Weights of a small transformer language model.
Training: a variant of Muon for these matrices, 149M tokens.
Each number is 200 + 20 x the weight over its row's rms, rounded and kept within 0 to 999. Layers, rows and columns count from 0. The size before them is the row's rms in percent of the matrix's.

# layer 3 attention output (transposed), 64x64, rms 0.222, rows 9-31, columns 0-63
111,174,206,196,206,185,164,206,219,179,211,222,193,157,203,209,188,213,213,224,214,176,207,160,200,198,191,205,222,218,239,205,189,201,223,170,145,194,187,220,192,195,219,191,179,218,193,223,193,184,210,213,224,168,179,233,209,236,224,188,212,168,204,200,199
114,226,194,231,194,214,175,244,174,197,189,194,193,168,169,213,205,209,205,185,228,182,215,207,185,158,198,182,218,224,183,239,181,218,221,205,187,199,180,167,209,184,202,190,184,230,193,207,220,203,190,256,188,179,191,215,229,192,193,210,210,197,185,218,176
105,231,184,209,205,219,199,208,189,175,175,197,217,191,203,229,229,182,157,246,220,216,152,162,174,202,187,234,213,196,193,219,196,226,188,192,179,212,169,208,157,219,200,206,196,197,206,194,186,209,195,196,201,175,212,213,222,198,204,225,220,168,201,205,223
109,153,205,198,175,197,200,202,197,194,192,230,173,185,186,181,177,215,190,179,222,223,184,195,166,158,170,197,256,208,208,225,187,199,169,181,194,212,212,202,233,209,215,210,222,199,196,196,192,248,215,196,205,213,182,197,222,236,203,203,227,195,193,192,218
101,201,170,212,248,180,205,208,180,246,218,165,210,216,183,190,209,177,218,198,222,200,192,203,185,183,191,176,220,165,201,205,202,164,261,183,224,207,189,226,212,191,208,171,206,207,205,213,203,203,177,215,194,202,217,183,211,221,183,206,212,198,180,162,182
125,178,185,200,203,231,215,208,219,218,162,208,206,214,207,205,193,220,177,198,211,211,173,195,208,184,183,236,206,200,212,204,226,211,184,197,196,165,183,185,177,239,234,205,214,140,195,188,203,204,189,223,237,211,157,189,196,232,178,176,216,193,197,178,202
087,193,179,198,196,199,184,200,210,193,191,189,205,212,222,204,181,142,196,190,169,205,177,212,209,202,184,176,170,226,194,176,183,190,231,219,232,231,196,206,240,244,150,191,192,210,172,180,230,226,199,208,201,217,190,182,212,211,210,214,187,206,225,216,203
110,212,209,196,230,212,192,200,211,219,187,195,226,194,186,168,189,182,193,155,190,156,240,178,190,188,199,235,217,223,173,218,161,203,199,220,209,215,204,231,236,202,196,198,205,171,160,203,205,188,206,202,203,176,207,180,229,178,206,199,223,201,239,198,189
089,197,185,171,193,205,200,211,175,190,179,202,188,189,219,213,204,203,194,206,201,213,219,203,238,199,166,227,231,154,203,197,196,221,191,174,196,208,166,204,220,168,175,226,193,205,198,210,251,169,219,206,209,188,180,203,195,232,204,195,217,247,215,196,161
106,173,239,207,197,210,219,218,187,194,188,188,213,217,212,152,193,210,168,208,218,185,214,171,201,207,159,219,192,192,196,213,232,244,233,219,174,232,222,210,202,197,161,191,208,184,187,193,182,173,225,213,164,193,220,189,204,200,196,193,182,189,220,191,219
099,217,206,155,188,196,200,211,201,211,239,224,200,225,217,188,156,193,203,185,193,197,202,198,184,173,239,218,236,183,207,227,213,207,203,201,230,194,207,222,191,190,205,209,224,199,201,153,201,181,183,187,140,169,211,214,203,196,203,198,227,196,222,183,187
104,182,217,173,184,184,211,198,222,211,200,220,251,194,176,187,202,193,190,213,191,244,175,189,189,218,204,187,202,163,227,185,250,197,175,182,227,231,183,179,195,190,183,245,193,192,178,187,207,213,183,151,209,191,208,205,212,194,203,199,214,204,199,201,224
110,187,189,203,196,185,192,172,231,198,151,195,227,186,173,194,239,186,199,205,215,207,147,196,188,204,212,234,166,198,206,202,165,176,204,219,198,192,197,221,206,245,208,192,204,209,208,200,221,205,216,218,199,183,183,240,216,212,225,205,185,218,210,164,178
097,185,213,176,185,159,190,205,190,204,179,196,165,257,218,194,164,191,211,202,189,215,209,200,218,190,194,192,208,230,234,198,184,181,231,187,175,228,223,182,206,172,149,217,200,221,204,193,213,202,179,223,209,234,190,218,194,216,219,181,208,221,209,202,184
111,225,157,195,188,187,194,166,186,210,200,192,199,247,190,234,205,178,209,206,212,211,197,191,215,212,218,231,206,203,174,235,207,235,182,178,188,206,172,209,199,197,224,180,205,185,202,211,240,189,207,200,207,176,161,179,164,200,186,235,229,183,187,188,216
096,229,194,203,172,151,169,189,174,198,191,168,210,185,212,205,227,206,184,231,195,215,174,218,207,221,224,196,188,195,218,218,178,217,178,189,179,205,215,160,195,220,224,246,194,171,206,182,214,219,161,224,205,189,172,216,208,214,200,214,214,202,188,223,208
092,201,222,227,205,186,182,187,171,219,224,184,200,239,215,205,190,221,183,193,194,203,197,189,183,201,201,159,204,224,223,208,177,187,168,180,191,213,252,230,203,184,236,199,193,183,228,212,170,226,169,176,197,185,197,193,207,178,238,188,175,198,193,217,220
122,227,182,221,214,192,220,222,189,207,150,193,227,173,208,217,220,148,176,230,218,235,179,211,195,205,160,208,211,194,194,194,189,199,228,178,181,209,207,193,209,208,188,182,168,188,166,190,214,187,202,208,229,203,180,230,213,193,196,230,175,207,211,214,206
095,236,153,171,164,179,228,186,197,192,231,204,185,202,192,184,203,202,205,207,158,196,226,199,207,187,232,220,195,218,184,176,210,199,213,194,217,173,176,187,208,227,198,197,178,221,245,178,217,192,216,187,190,224,233,207,177,210,222,185,207,225,176,186,200
125,175,202,205,259,194,223,194,194,172,208,252,215,165,200,207,181,217,206,196,218,210,198,201,197,176,228,181,202,185,212,185,219,215,205,178,208,225,184,166,218,196,209,203,212,182,208,210,219,191,185,164,172,211,191,219,221,220,209,192,184,159,179,224,171
116,222,227,189,217,222,216,193,166,158,212,177,167,243,191,196,207,203,198,215,244,225,218,169,198,195,170,161,205,217,172,211,215,192,166,225,205,204,185,199,209,178,215,186,224,191,206,223,189,198,178,222,210,208,222,207,197,177,187,189,170,222,190,192,206
098,157,232,181,187,203,194,259,212,212,197,193,185,202,186,190,205,194,211,198,235,165,228,206,178,185,180,196,216,207,215,248,188,220,225,194,193,213,203,220,201,212,226,205,169,189,210,185,182,170,183,198,200,198,218,202,209,187,214,186,199,223,147,177,207
108,219,213,182,170,198,215,205,199,245,183,232,166,205,192,195,222,211,204,212,193,169,209,254,221,238,212,204,200,197,183,198,179,156,187,187,213,173,163,162,205,217,207,199,170,198,204,220,187,177,182,203,201,197,228,214,184,203,197,210,213,226,200,175,207
# layer 3 attention value, 64x64, rms 0.176, rows 10-31, columns 0-63
123,234,180,186,219,210,207,169,211,203,215,216,223,238,230,188,220,198,213,182,185,200,198,207,192,217,211,194,178,213,216,166,211,196,164,193,183,177,181,207,163,179,185,226,211,173,166,163,171,220,186,194,218,210,178,185,211,200,198,188,241,230,221,191,192
102,194,209,227,192,209,211,220,184,227,223,215,205,236,226,163,172,228,227,172,163,199,164,200,207,229,208,195,227,181,184,183,170,162,220,209,216,190,221,185,221,189,181,188,238,194,195,198,208,199,214,194,189,239,209,195,178,184,191,176,214,198,216,204,182
116,221,201,183,189,197,222,215,206,230,205,166,203,235,207,220,210,218,211,249,207,211,207,200,229,207,240,204,159,187,204,162,206,208,212,201,202,174,187,206,172,179,179,175,192,197,185,193,244,158,212,202,193,171,220,189,187,178,222,191,190,198,214,225,212
104,193,238,190,179,213,176,161,213,150,196,214,220,208,222,176,217,220,187,203,195,197,217,247,235,200,191,194,183,208,200,188,201,217,173,233,207,186,223,194,191,199,212,232,206,187,206,201,174,164,229,190,202,197,149,214,203,177,211,215,186,180,202,205,209
133,199,209,211,168,170,176,195,169,185,245,199,209,199,207,188,191,209,208,215,156,188,179,186,226,207,199,175,204,201,181,205,188,192,212,210,209,192,203,203,224,195,212,202,226,233,170,219,222,213,193,181,178,161,250,187,216,172,246,201,172,211,218,203,194
084,164,190,161,199,216,191,171,220,212,198,233,203,202,182,236,174,214,204,193,219,216,175,232,189,215,209,216,217,183,180,212,229,211,198,214,216,175,194,186,180,182,247,204,203,177,189,246,189,167,188,209,189,200,206,216,203,201,179,193,208,195,178,187,153
101,229,200,183,199,192,181,194,191,189,199,204,203,222,216,188,200,208,210,196,210,202,192,195,193,209,226,192,209,192,181,164,199,203,181,189,202,218,201,193,163,143,258,182,179,226,212,213,197,225,211,217,239,203,189,217,214,223,231,152,193,223,168,226,205
098,187,199,191,233,195,187,196,192,217,214,145,241,170,230,199,182,229,210,190,205,198,240,165,169,215,201,186,147,198,204,186,195,173,175,226,217,202,221,198,223,204,234,204,178,200,192,207,194,219,174,201,199,210,177,200,212,191,188,219,209,210,222,187,194
107,206,177,189,178,188,167,174,174,191,182,225,188,211,170,194,243,190,211,186,186,198,223,213,176,237,223,214,184,174,198,159,195,155,193,193,194,199,235,175,188,208,215,177,221,192,199,234,204,219,196,174,199,211,202,204,184,220,202,198,203,204,223,173,236
088,224,178,240,207,213,171,188,200,207,191,197,178,180,172,188,239,195,221,232,189,223,204,190,199,179,198,207,152,182,195,200,180,211,210,166,201,190,229,183,209,199,186,193,207,210,192,205,183,198,232,207,229,225,176,213,208,223,214,178,173,220,156,236,216
102,170,196,192,196,225,193,215,192,223,220,180,153,217,200,211,216,194,172,186,239,198,208,188,206,189,178,209,183,187,211,230,140,183,226,196,200,182,180,228,220,206,213,177,221,210,196,228,198,186,229,221,212,182,201,214,167,173,203,211,176,175,203,209,178
116,210,218,206,165,240,187,205,171,213,254,189,210,189,226,216,177,212,200,209,187,221,189,195,224,212,158,188,217,167,206,208,222,217,216,200,205,222,202,195,185,191,239,203,232,163,207,178,204,209,205,201,208,191,196,175,194,182,196,157,184,181,233,191,189
103,200,202,206,233,213,208,201,195,198,190,192,203,201,161,238,221,204,182,217,199,179,205,175,147,183,175,215,152,212,191,212,225,203,177,254,211,157,220,201,188,200,214,192,148,178,208,208,206,180,203,172,208,205,216,210,208,198,215,210,212,191,200,202,193
117,167,235,216,202,191,220,226,222,204,194,204,209,186,213,184,198,241,200,166,166,191,195,190,193,186,193,193,217,230,198,187,195,178,215,203,210,209,233,174,208,203,223,175,171,203,174,191,156,182,224,204,169,193,219,199,238,192,200,179,160,215,232,211,195
101,211,220,166,245,212,229,218,202,205,228,215,188,197,209,180,203,207,234,190,170,192,202,152,198,185,182,202,217,194,165,217,227,176,165,219,208,196,210,222,211,177,197,177,193,193,175,210,185,178,222,185,215,216,211,197,187,207,191,176,215,181,231,163,178
094,217,178,201,185,186,207,209,198,177,209,218,187,178,172,186,223,200,235,208,221,188,241,222,212,190,190,195,216,220,177,213,191,201,193,199,186,214,181,208,181,184,201,168,157,221,222,177,207,136,202,189,229,217,205,191,191,239,228,202,231,186,182,214,199
123,165,211,193,205,190,212,188,189,204,232,204,202,210,231,199,174,241,222,167,206,166,183,218,193,213,227,185,212,191,168,220,185,193,192,244,216,185,185,188,207,174,231,191,245,196,194,203,169,201,198,217,198,198,229,188,198,172,188,190,227,191,203,166,228
094,183,237,189,215,177,217,220,223,213,157,197,208,192,224,222,177,179,208,215,176,205,159,198,183,157,187,212,170,192,221,228,213,209,229,194,165,207,231,183,210,201,207,213,196,201,223,188,174,194,233,199,189,215,174,197,191,234,184,223,172,202,209,206,197
122,196,213,186,214,216,201,188,194,246,197,171,188,215,180,190,185,171,191,221,212,175,202,209,242,226,168,218,177,182,193,207,185,196,182,192,190,183,204,235,193,241,191,214,197,247,189,208,158,200,190,225,208,200,182,184,182,184,223,208,204,211,192,179,245
117,175,173,225,160,184,190,233,203,205,198,220,217,215,227,196,221,201,212,214,184,165,242,209,186,196,199,217,201,184,223,178,170,201,199,184,191,214,215,205,174,202,184,206,160,202,199,200,201,199,197,157,204,177,173,201,223,227,211,218,260,193,209,188,189
111,217,209,228,216,186,198,172,187,170,223,202,217,213,207,206,183,179,210,202,218,208,201,216,181,175,223,217,176,194,223,139,179,182,144,209,194,207,185,192,214,195,196,213,189,190,196,204,219,201,191,165,214,215,191,205,178,232,205,187,193,168,241,214,233
113,189,156,207,200,201,210,205,213,182,210,171,229,214,235,188,194,195,194,212,210,210,169,181,178,136,165,211,181,250,170,201,218,224,214,198,201,238,199,213,204,192,176,200,224,208,201,217,198,226,209,191,192,188,207,203,194,199,190,192,175,186,237,189,214
# layer 3 attention query, 64x64, rms 0.152, rows 32-34, columns 0-63
068,187,208,214,251,221,179,209,181,213,211,222,172,230,226,192,166,228,217,200,231,177,237,205,186,197,216,198,216,223,190,189,208,184,184,205,187,237,174,203,230,165,202,188,212,183,229,216,193,188,226,207,190,210,220,191,185,196,193,186,189,195,150,212,192
072,223,164,172,207,212,239,182,186,201,196,183,188,226,202,175,214,178,201,174,180,193,212,207,224,169,189,201,203,211,190,185,163,180,161,200,220,238,205,204,191,188,179,179,230,238,198,205,204,198,222,194,188,219,188,192,191,211,212,208,215,175,185,194,259
090,182,209,173,181,219,244,200,201,200,204,176,198,195,175,194,198,221,179,205,215,164,200,228,224,243,208,198,189,186,189,200,174,201,204,205,194,245,221,203,228,153,204,226,227,194,186,195,186,181,179,171,181,228,198,189,214,214,217,217,201,199,194,223,157
# layer 3 attention key, 64x64, rms 0.161, rows 32-34, columns 0-63
062,182,172,179,162,199,237,197,214,192,210,196,208,180,166,212,214,193,195,224,180,203,170,202,222,228,227,207,203,194,182,210,203,204,210,206,213,173,214,201,184,239,132,204,220,213,172,201,184,209,191,196,188,231,201,196,222,208,204,238,208,186,237,209,192
059,154,204,209,187,209,166,210,203,207,196,222,191,197,176,216,167,207,186,248,234,184,194,217,191,245,242,193,196,198,189,197,233,197,238,181,188,181,185,201,218,197,161,209,184,176,208,207,186,206,195,190,180,210,207,183,209,190,186,215,196,205,199,209,151
087,168,176,204,185,217,209,217,197,217,188,193,200,229,171,204,201,215,197,218,193,195,209,202,226,209,217,204,216,227,185,198,222,186,193,194,191,208,191,201,187,207,113,187,234,207,190,193,165,197,197,206,184,239,202,185,234,189,232,230,188,198,169,197,209